From a checkpoint of a small transformer trained on Wikipedia.
Size: width 96, 3 heads of 32 (1 for keys and values), MLP 256 SwiGLU, vocabulary 2048, 1.28M parameters.
Architecture: RMSNorm before each block, rotary positions.
Each number is 128 + 32 x the weight over its row's rms, rounded and kept within 0 to 255. Layers, rows and columns count from 0. Numbers have three digits each. The size before them is the row's rms in percent of the matrix's.

# layer 3 MLP gate, 256x96, rms 0.0871, rows 127-145, columns 48-95
101:155154155109161123167085084150133171148143129103101174127157123192128208139173166120105097093119131132135071197125159193115171182134155114144129
086:100136089167133139115133168172119124105126082151145119149094117111139110066126181111107081165131163110177148119112070151113125154135095098045097
101:089153118048142164117100167119154134098124186141115170099131087121156141107167120141139086140092176132171128135138123133095113063201098108156146
105:113136206103118154091141123088170139040141164121141139122078114117141154127095127114126122130126097106146144149174122156123193089086113131137126
095:142166094082148157114133115196150148121182151163151124163162100115078131128144160095146132128118136081098145145148192172176161098102093150101085
103:121141068103105123087148172137145177099153154099164141140129167098117081101125101084180158102111122135119162136081133171083124046155105181172158
094:135130144094163166107086134142142162065129113113166134162131140111136095116126161115131131171076181102085084114103143117118109082063106104076129
090:135146135138115117118106114170076044147173129131099158136118097158121127097125168064141159079148127129105131104157157174069102182185090133159131
103:087119172119139129067125218113166088076096175121125157075150126106127120091075135185117052197079116156110178102154144102135091160130131115073105
106:145149130094158138042109181123200095102140169071174144118163104150165169099139144099096106192076087112129144136140124145103144058118108151103095
089:176159115125198069134100141130121155153174142096115121114117115083098146164107130160076143137158127108119159136147169153138103166164185101205191
093:151213146164127162132124175176142086161165159128145094161096097140115129133125128099068140132122075136130106114167056122172119090132146126069142
107:156124171130157181130087132092188107095120181129153170136091160086115084123115116122117150153140101132077111086068100110056142082094072148090137
101:181161182147169148165105184135150141100115102100098098147093087123146195132119123097133169105149111099146134185067123139112073091116071125128096
102:141195097123108126114074144139209118113147142096176146159161122082111123072159128127118082154146100110086057145128162141151128102094110186130166
102:162093136142191099135106081180135101145096129107186106147121124166048118151153177043111131146071145155097113136161163155138130143071172116080111
088:109148144132125120134143192200076105092142144180116132121139057157129161152126098118163121111117127088193162152160161147136109136109153077110150
102:121158095137159126065122219139124143126189199096111164131075112117207139157150112124119105081122100093160115162109131165061162103154128143149081
098:126113158087126155080101169116147141101111135134193109070085093109153160092101139145167135147075124150158189137122128086137136137123058128096128
# layer 3 MLP up, 256x96, rms 0.0722, rows 127-145, columns 48-95
100:166177175152108096146170105133125122121237114180119140125111061174125152156126122100098209159091134162078104178126143146160120091101106115161091
085:090110127152131132091113106146124084189168110083134161069111170159141178083132110118104152124118126146126160163156154139064082108111124161114097
099:087135175086118130188121159163159170177101084175160172118160177122105092146080033095165107100080170117103114100107108151115154121133119102086126
098:194144127156173116131109159139065130114184096118092134103137103129094123149136150182098121142126127076129084117146143087077148111216151131135081
096:146182144139079122118135160159068132147135096118102097171140144150164143095117126129108099125133097146110155112124124123165077143085219100130112
105:157149094092142150132127178125153189131189119089146096182158136102131130167146058090133157125131088153088102131047165152107080078126105114172131
086:132140102141145109138119110166102065134132138107157143095140048174105116121096103099112093140165057175094141172134127197099091169149147118182133
100:126126181123086148117105135101128090150097150121100142125205156136121156146132126156147124162090146152091078089144159121063050098144120165089193
105:145183106109105166158118114111115164160121040113175167182134167065117130125175112141141147118119173088077106112146121127117159122179125132088205
099:161136109175088158123094128108075187167160087061063133141093147147079139154127148136082101145123086136153126126187102157163117112113141143172039
102:140105133145133081124097170122111187155085098121130123098088102122139150117141126166136177127088107140097137099131132086147117136129156142131156
098:110132107114147107180172121120088086111120122079166104180087111167065124132134185109142173078127119124158037152137144076096113152127196076120159
100:093139097118079118117172119145098112180126161092054102122158098119120162179084116159146141095231116106125180120155165148158133092130094116180109
105:118127109191183135156142164121083115121066039077188162120110094136144126092129155132115125123156119153137085097064104141139101061156074132103101
097:106118158135082087097105171153106161116172133155119076151145162126132142186147149081076133161076127124114163094113146053179137055128114132061120
098:087122191122126097134117170178106088170096136166168187126177065156098181142104089157112185135134122107147098158132102141177091117152118151071134
087:139176125128139133161109131138087100133104089127094105137130097091160090080105133138100085091084120155113113115168095134066146082125103128081159
107:118087126065154158129139094089168160121089120149134146068127145087123141173041130115255090143085122104114108100102154168133177110111091173158120
094:099152143097160140161123124140107093051116150135104152104115142122160128143129081188132136090107113089129125117111079107154167243102125106077118
# layer 3 MLP down (transposed), 256x96, rms 0.106, rows 127-145, columns 48-95
098:129087158175140164031175132096137069116143102127151125110134103115120126086121156099091115209143094091117129047103141154113120127117124125127127
087:151121123084112128200120084105140123157110069162103157150146115095110150112165175105158127140077091124089116163127119107123136121102144051089144
099:140093109131111188137120093087184118109179193172119094064101160115115160136106131161150146136141088126084137106098143096125132118151183082119160
095:104159090110125073139139120152124115129102096156163077152112096109126063156088138106135140157142120134188159157108142063163145171140109131139084
100:121118163128169095134096126109158112103150073081079104184117136085077122173061114186160149131112106110157102155124116096131073165138101048094131
101:097095142134129092111146132114074161146164132132153125086151173078124124134145110146102127164119043107136132089215182107171102133102138156133133
098:132169166085133232152112181173143088102118159135149149140134137152121137114068119163135135161100166143117108130156121121094098173035152131140096
103:120126044111094100137138165146093189095191114126148138146092137150117090094083151124140081129101118105145095146119149134132128068164170125099133
105:149059142092125118182160159104105193151100197130118106095117101143116139096116149203107125106146142159071111106185116151120113151153106134171185
100:123143145174184123114139180132075117114154103134141087121073119188092078174072139186165106167139161140117154132113137080142158167122137154098065
098:070085108152086079140164174090084140123139148142132088104152173185140102180155120094187099126111059139076117121114108137157112093102108082106123
100:141136134114115100165041100154144176141096117151096083132088143141152096087136129194098131170168104152143125160166128130139140117166147136137091
095:061152117127093126107143160111112178136107142068173093133145186100181094125070188098122114140082113159129123124097106157114136108111162175136107
105:061099134154141132193194176129109150146093106078140102146078114083113107115120128134170100161111140169102077099139108109108116089113152166121090
094:099143149156068078052157152143076137104116093101154121132085122131138161121074155129133117127119160139108180095165173170122146100082125113151178
097:114100200172163071101137135108150162099078094105137117101149172077175172124126107096109120120107126109132108127121112126094150179130091174157125
091:101122119109106124136125136103138059119121070164071102123130063141143120153129135100130060219101087157137136103150118099127134169158158139109168
104:091108090103171116136090159163079131088134161155094130086111169130149141125115111149082134161164141149093106102106084133116090135083121096108162
097:149141152144091077137154146080107135142153182155120173061114135141160088113168122137088132064154113095120071065122143162102148154129164160118124